config.toml
n_layer = 8
d_model = 320
n_head = 2
n_kv_head = 2
head_dim = 64
d_mlp = 1280
vocab_size = 11971
activation = "relu"
norm = "layernorm"
norm_place = "pre"
norm_eps = 1e-05
positions = "learned"
qk_norm = false
attn_scale = 0.125
bias = "all"
tie_embeddings = true
parallel_block = false
init = "orth"
init_std_qkv = 0.0238
init_std_o = 0.0
init_std_up = 0.0238
init_std_down = 0.0
optimizer = "muon_variant"
lr = 0.00678
beta1 = 0.9
weight_decay = 0.0
lr_head = 0.0039
grad_clip = 0.5
warmup_steps = 200
schedule = "wsd"
decay_fraction = 0.715
decay_shape = "linear"
final_lr_fraction = 0.0
batch_tokens = [16384, 32768, 49152]
seq_len = 512
doc_mask = true
train_tokens = 246700000
steps = 8508
dataset = "wikipedia_en"
Each number is 500 + 25 x the weight over its row's rms, rounded and kept within 0 to 999. Layers, rows and columns count from 0. Numbers have three digits each. The size before them is the row's rms in percent of the matrix's.

# layer 3 MLP down (transposed), 1280x320, rms 0.0347, rows 427-447, columns 160-319
095:477479499518555484517427511525476550510498449517503510565496488497517494491504474512506518532529488504484480501501518485525513496524492469476510516547516520504470486506541506483520507449491497500478485526517543493487511482528498529490509491535438496473548479521501470476476494522513516473486461487479501504501474490450506491507505524506484522496499508493480519474520499465531498475516480492506475524449518450547460518521490491538508522495499456501488461533506492476490503503462521
090:473493465481526497462536520436485487474525491486461529494523526475491534481557533500539473527531540483541492471511493467506491476491485503506492499477492487492494489471475438491518495507490508511523520473501473507488495491537558510526480549553511513482511472486454530496510470508502520470497513479528479508507485529502521494499486486512479487513515483471484581503484503494514466491474498527553553497501518484514527519487481519484501481494476475571506480530538512472519503478475477
099:511502503511503529509478492487508487474461484560519487471498504520479491494490531478503514470510491504472508477460444499548519539509464500476519490498504506500525508501538492549481521503522507454496494519497491515543486484525534503461492489503512499536524487482529508485528489492495469487460487482523550474504501503559509480497495511491472507537509557501512494483504509475486526420518499489532477506519484435498488450477496498472498499481488512486467519473496514472521530489532494
111:482430516499443473495483498505491465516524485471540474494509475503514574505484467529518529530425504522493523506497506515486500522490510514537516500516521469516514494488512508492505527474474495507491504554464516516492543483487501496518482526508497510545482516517444496518517517490501503470485487486526459489480507487498456462478482508492471527495495465470525458493535530524481435475503508468533449501504457528476493511507518461489492483521490509495485494502493457518546503529500496
102:477494535488464480467530475487520485481489475477504494518508509516503440506482482504515494506518491543461512519508457505549534494497497525504479510518491500495498493483464491534487483496470500532523528509547483550530500469457527520508553488535479477513536468534515526542473471509507526552525476496506510486461528488481475461499517511490442504534511531478496512482534511513488496536518503525423488503501506490509478507490512484528493474490502489508489504507494472499488504513537497
097:499507523503464431525503493519534511495571515516512460543470510492523495508492541458493497511547472538530454484500490469532519505489557498524509535499497526482523494480491465518493532539502497545526504517478516495498537487468492522499477499444516476526511508517502500493513511497509503523486527479527496513532509452483481473453510528512472502532495527555478442480508502514480499489483486521534543496473537538500533486540522510531502481502493482494493473507487470477460497548460514
098:462493491511487484495482531504507540470529509459528461544472514461556521484515506473508554517540490514444476549539519506493503456523518495532490493536497551532503498514501503475512487527468499461508550497475485466454530489484508550500517513508485513545489517520468529509480490455492528522516484517538499570500485562540482434496482471499478497511511457463505523514483482491506483511487521489513458471473513486501521519510562485517484489498463509491469480473496504461489483543508507
098:483496496498513517504497496509474531524458480516540476462487520521493509521462508508490532460511531499553480508454481477522509502466500483553545505519479465519532524497451501502506494509492506510514510475524495487485481510486466569514504497486491482478547515498521524486515483570519504527494471511547438491507475491469484508505490486468509524550497480468496547486495488480525535491470531502504467522534456514516488533516440495506486514503496494489491494445473461482516483506469508
104:487454476495505484502531475496457553565524497468450461457526517480524508497519471538480514509497507489479497492479494486548493504539547517532517482505524514543538479496503523514504538492485463463502503495437517511483534543506483514477488475413496533511499494509489508536502471498471509525461486527522514501494499521492485519490490504493505441487487508469472511508510497460504453494477530488523505464503500496488496495523517488487494472481507498469507488473522468516532525557476476
092:496512518516491539467531468530488509515473525462468517467499463487514524483474474488536490460481466515549495490541472519494490495494451510536504538499462508546529454468518501547481521543513464466522521465514552517547499467498519513461494469516498504483502526491477503514460530485513491481503485435557579526471524553494505480485542460498524475486495467535514508484492482506467494516547443497466520538477440515502506464540492494513501491463521516504467505449552494511504500506475482
097:516476489485503478502487524514486498497450464506486478466467458511486510506484513520486484522500548534503539519479497513516503488524530532507503525507478477509499505461547487501503470421534523530544540490528456513460495467493470491508474509482472498493456509532542480477522529492504523518476554453511475519550514467493484475531479519504504515498483488472449490475506512556483491528505500529468514544495505545528432501459509508522492492502473473500531509539471537485494489542548507
101:460496507525478496526461488472496479492508509463532471498496536501496460521474511471498463476490522510539530532503480499485478533500475509491530462529504474517509503536506509490476469510532520501463508538488498505471560481473509520511532521513532490495508492486464521513509494479543497486486525547509524525515498501527456491517476464512517516472491553496466519487511472526472503477488513521489462510494510463505481455508514474524465538508483467488517488473491533468488511505469481
096:527520512499518504576489480500472466478505522513465519473485481547473510467462528518516520499504519483570499480496469490565449493473507477514497518490477508473488492537502465509482471516518480507501454514496493542503481489514507473487560514476501457530538510491539512562510491518480506509500472497461510536509532558518526517454491470513477531482477496487504474539507528524508492478519473499477517499534550489491506510548498544474521550518499562510531469493530459497525510522491506
097:506535515471513515519507497464521485493490509474518494502476534509481527505532464515480574499509522525552535513480492512509528497530480498465566453499502467517492502523483504478501545538505465476511489480493493487500473498458470540504452540479494501529479475470498476507467527517487464503507475473493534494487505487522460488493544450515512489461495517524523483495505525540467530529518515507511477480540506446459484522534524566507498501484473497519520474518551501506545486496539503
102:506467501536523492542503480500457494489525483485520482498478469538482486524526522477494485495492511512510470506491479525505529480490511504509521455516428535490525519512532508489506482484443504530527478496457541514514506497469525483465516463454513525509460539555506470492496530477502520482510569482490537505460473523512482546501508511506540527457484499502490510463521519523489463505499466446509512556476462501496522513504492522496500531535499520497508553513519477491417525493485528
102:496483465485486471473536471534514512506486473526482448542527512527484471488492430494488508548453460508478492492477507469558511467529491499502532468503535518512572458518520493492502486465546448474489494505482478502509514523502493476513530505519468491509512552481536508506537498445506498538496497499498535519438493428509539467462465500548478514533506499511499460461545508495555505477502539477503512492528497475480510519508500468479488475494534489473483532479512495490488543522471500
097:497526488503514555504523502466498552517504521522466537519489491495544507485507479484504518494493482558509494505469451502503526476497479526507524505491452490528486506463505484505524534541516468519543491452515495492496492468498525538518464525485484486468443468453511471501520497543494508502517515502525507490457470489475472475488539510508498479498513528500479461496492499456485466558480486511506469555473500509480503488504453517513463461475497473515472499458462534511499500494439470
102:423462503465507473490520487484505594473533544533508506498468485493471506514507478519531505489508519482496488515488464505453500503499495556511534492516518476501474480468464536529498470514500470525480479484536498503506513516497531526492450536516517517549480480499508480520490491485500477527518520516517509486475524507464522540511463476486524531471471444488464485524462524548498536503522485530491483495511488489549520501509495497485471476493531499549474454481545485523525520480491465
096:536492519488493451467480543515498472476457489520506503511521522458507483494493537525505514533505495503510481497499464538457493542515491516554482493505479499549509516553517465526485515542513428537512472503458491447518480498513475541519511515519487504487493498540495468491499471496482464464472499496485526476536507507499500486489498520504507480458488473450536493538508521523516519513548537507481465479470486495488505531493464493511499508529513488514509483504475527533499539466462510
098:529472476488466488477480498544557520514481487509516494499482517487412529465498481456526490501506488498539504501490499487516500507493529492552520476479497484532503528459517514474515488516493477474490503514514465529523534510549510521535529518471466513518524509510483515478501504493474511512527509517466486501537459496492460494496505492540508537530487559471506504458482532534473518519480520504492464549491513490489496494546459464467488497499546542485516512514492536519497513478479503
099:518474518532507504486516507524532496511516477503513468521471504510508548484517520451497500482531488507529484478519511509479505516483463516536559489494456459527492496507488528498481508508520484457489489487485507529505500527473528446506492463499507481523491461532525459482471437523494482485529538512463501545471504475473471528484515495509511544517518483477532419499512474476516524549522532501520480453527500441543517511428481522489459475470495473560515500494481558478461534477530531
# layer 3 MLP up, 1280x320, rms 0.143, rows 428-447, columns 160-319
099:463464514487510461516515480446500482496482483529538486516489509487464507493515518525460491529504529494497534458490475493489501530515509556502491501535549470518453436511473564503550460483493466501491503481497482495517492507473551521512462468569439508484501488517477495502487503512512520459496487511507476511508486496486508512476469485496528478569463471521489517507499481521450476515496450492505537443470511483476525546444465511518524514481529516530501494505500491507518549490464539
094:547482499499513506514486505520506547490492507456481483501555511483568495529486507506511504508499484506506507506464486479523543515499482509467510486533506533498470435512515516503522471539491470477515516512471507473527497493501504453512521504515472498525524480516478492526456512499482494478525473498514506494477496519496497501512545456512478502509518465470470505480529510488497464496488515549479533521476516487524488479499438474534526491532531477462439521496506487462511456509512490
092:503476449543501492488486502511482509513510493565520461520547479483513510493548493509472482515522501508499462506534548515463486497521502506490485499519518534464514480463510478448534531473507496496488517505492470504501434549461511503516493519506506517481483479536530492475495476522489539488483464487497508502499497480511483500477502499479513473486550470484520524535492524496480467563533475507511521481468499508494483475524476557500504530511465531436520508505560516495431535496461460
099:521487489480483509516483530504475508469471486509510502562475516485486494529542510566487508486486503504528499483467503482522475578490512469481512513489516470507495520502483479485518539447515493510476494480490499512471474562483486517488511498520463506471516545493498497493532509565486495479512484551490470448502507484495523517512486487527490489506493493530528515488455481494518480506529533438478502521510531507519476470516481535480496488478504488525499489534480540475453494439532498
095:497478485530452503520526482522540542516440492487513520470489489491475532536522444564487512499458479475480493476502487535520505520451485503467450508504490515525502510511500504549526491518521519468492463517517481509520462488502462529513525522512517506474509501462527484511517491498479495507475473539462509479509515528517520443511479491493500516443489498461552499480462496499540493500535456472517457503483482491508484490452467464520484476477478517529529500499436497535508452451577487
092:476482499518510492509552513537479471523494480506494492490458534498515524486473495519515484476496515533472546426464478474519504496453493529540483510484499516491525521468541459508514464507511525510455494512485521482524476465495510455519488487437511496470500490533525479459542527503519466473483491507477490481492485503514526560490489499489516490512442503521516461501504531495497539509479511508504472512513519507488516512524477503537528506523481547489529520511502519562468539526485492
100:485505464515540470461539540505502469447510503438481506551506471534477521486481542546568486503512507473499507502517491522520517490514490539484451502529485498535533511496520492493505509517512503523521543500502513540474490483518505530507483511522513459474467482508491478464470499455521502492476508461502488520470482476514496522502482455459469502522486508516503552509491492503510471477521504484519510512517454454522509509544464479507479521507497490502479476523466516481490493484483427
098:451503566528546556529504462508511510493489499506519490506467498450470495503482467519521518493450508474497474493514476533523465495515480474506508523477484518490463540487432527475523424532486472474484486499568504474511486500510546467502480511483500479513475534508464503523484483477522489577503499527498497519542529505489511511500468537491515505509508511491465504523518501501525508494530487489514536477480497508480523521512458494517493518475500484508530519520519525505475525472500471
085:495501481485518532491511472507482512502474481487479540453516503529499510528540609481545500557531528495498490529475484470484547518518588466504478501512513520512469483518500470464523480490500524512544491535503515554475473454517480506506508525462550504533496486520508487466519496463512477472466476501522501516495495496493531492472514531489495541435514500449524471489500500492524500536496462472503507505524523500509499472496526501495501495494502499514512485473523526522513520507504519
095:485511510500445453489465518541518489555502522533479482484507514527521505434491503498513520514497481483482486486545494501485501487482466474513474510496543490511508502493483551526469532521484479498505507490494496485512487510525488517506524490532504563520560518478464499534496519489489516538522488506496491509487474545468526497501480464456496503461521500564514502529512546465518543537492494485554511477484498504459492502544489501488493448545515443509543480533493437484531487456477505
098:518455525530507527468530509499490503484565503479480503521527468506477541480495473547505491483487508490482509494484453506460480525504509501564511476533503504509520453494501508502495513517497545507484492531505531509499487513467470480510456488471519489504495477466512424514490493513512496474536516481487538483505493488514528474524522502470516461518505514475521532472529534501531457482494487579494536516463452492481513510508530526474493538512482512513509477561517470518461442511517501
113:494461485472458460525519486500510490524510488476497515526506476495509486519461503492500483550493488463508489516526468509519509504497519498506513488490515480551544502532500437502458513502486497473511519494510543479516525474498525511521498519467481526492518506479535496446497541515481472527503522472478485479487510512530518497494548509516476510510544509528492517448508489504566513515521493481484481465526510514481512514547500493531468476523458513535515483485497516525512459529538497
102:491477517487512486525485494528504537500506514491539525521527475499543512493514490500519522480488522505507526507533505523527456492453500513502501511507473501483527569458461535504500504509504486524481473499474465540489458515516467508486495527487467467474489544544507483524503505530502506518503487487524478463456487471481509462494517526489510434501547500505473516512497503516509479466547507562461458489496472466519480527441496458511518505500495491482523558548489458482474542516474493
093:460488496514476478481550492483526525545500537541524519506483503474464453518487510524499495509497494505458482530485491438479455510525493506471539493507508529487569502506503548476506521515488493523466521491515488502512491476447497571548510482470548501504532501462504485490509483501495495508506506489494503531530492547468462510474492495516513461507500474517496499512508490539497501526531519505506453494496510493453499498467488498493475557500549493520551532545510491481525481511523479
103:491487503475498530467496510512515492480462506509523504516530515551480521519490481524514493472481511512469497478543522484474506482480483453465477470496491455529534483468491567492493505524481493466514507513524476494516471468523551527466451477511488421517520501540482515546498496490472455487483510478476512502489470485500473509535498510514489445530487500510479524468468524487463530542520482521493477512522520525478506502482484489480488450537487512510493477518537518453474492518525515
105:489479487477480534498519464539516508514485482501525467499504511501467508503486497499501445512531538495508480484490504480494411464493496508480515516448513482491519526525497499464527502495546507512505466550511472486476518482503449459517497511486497546521524499511501509454481527506505502503520475480520482466490510508485531508523536484492533464463466543489468525533517505494543532481543482552517501485469479529482485529487520447511491504505490458474508498521503500501516508458513485
092:487507470482491485483508533527475551497467525501461499527487473520485526525505509490508492511524526507482493496505489564500494498491528505500477525508498517487534494518480497517497443502452483520530521501515512435459479522495478519507451533517522496451536443509506520470470466490534485487479458520501484506483498460485480429502490490518416487464524506512514501514498565508524509500535484520521527496519446521491504485507490498519458496534488533530535495557538470459540457500468521
103:471468518488511469523492529506496500555517495499507494509497487513480481527536487453462497501509519489481494455507495522483511477496497545504466498525447506483526519512535503501509484509485480564500462500497469498515468505516486497492497469459507488486450460513498452508505495524504492469502524481483495499492492530469509511443532503541492487533527521521522490532447516463494469507544497527542516505493516519474458483491498525507491528508480504475484512479532515511507483468508466
103:533498478508491559506503509494526515482501478514519490479484480526499515517526513527439496518491531510522485459488518516538509528529521492484526500470498498540499493485526489475478468527463528498474502467499491496486495557512484487523527468454487527501496465521505529514506533480492492496498504496526517545522532495522518509510480504506558504476552485456477494477482493492501499515465441489515479534476517506480538471513501500484528525518503482543478476515474524511488480512494533
098:475562510498542503516497495490504532557520499455518492506539488528518488511516511474510487488476486490481499526494478476501542505501506502505501512511512435554545517518479470520499487516497480478488431486517453522479493537448471495483497474461519520452520500512493440533463493479533501489496512525465473450495538495481514499494508456507518513490529487511494451497486517482540488475511448479557472470566473468519500519513463450526487498481506505476512498514527489488544497478512467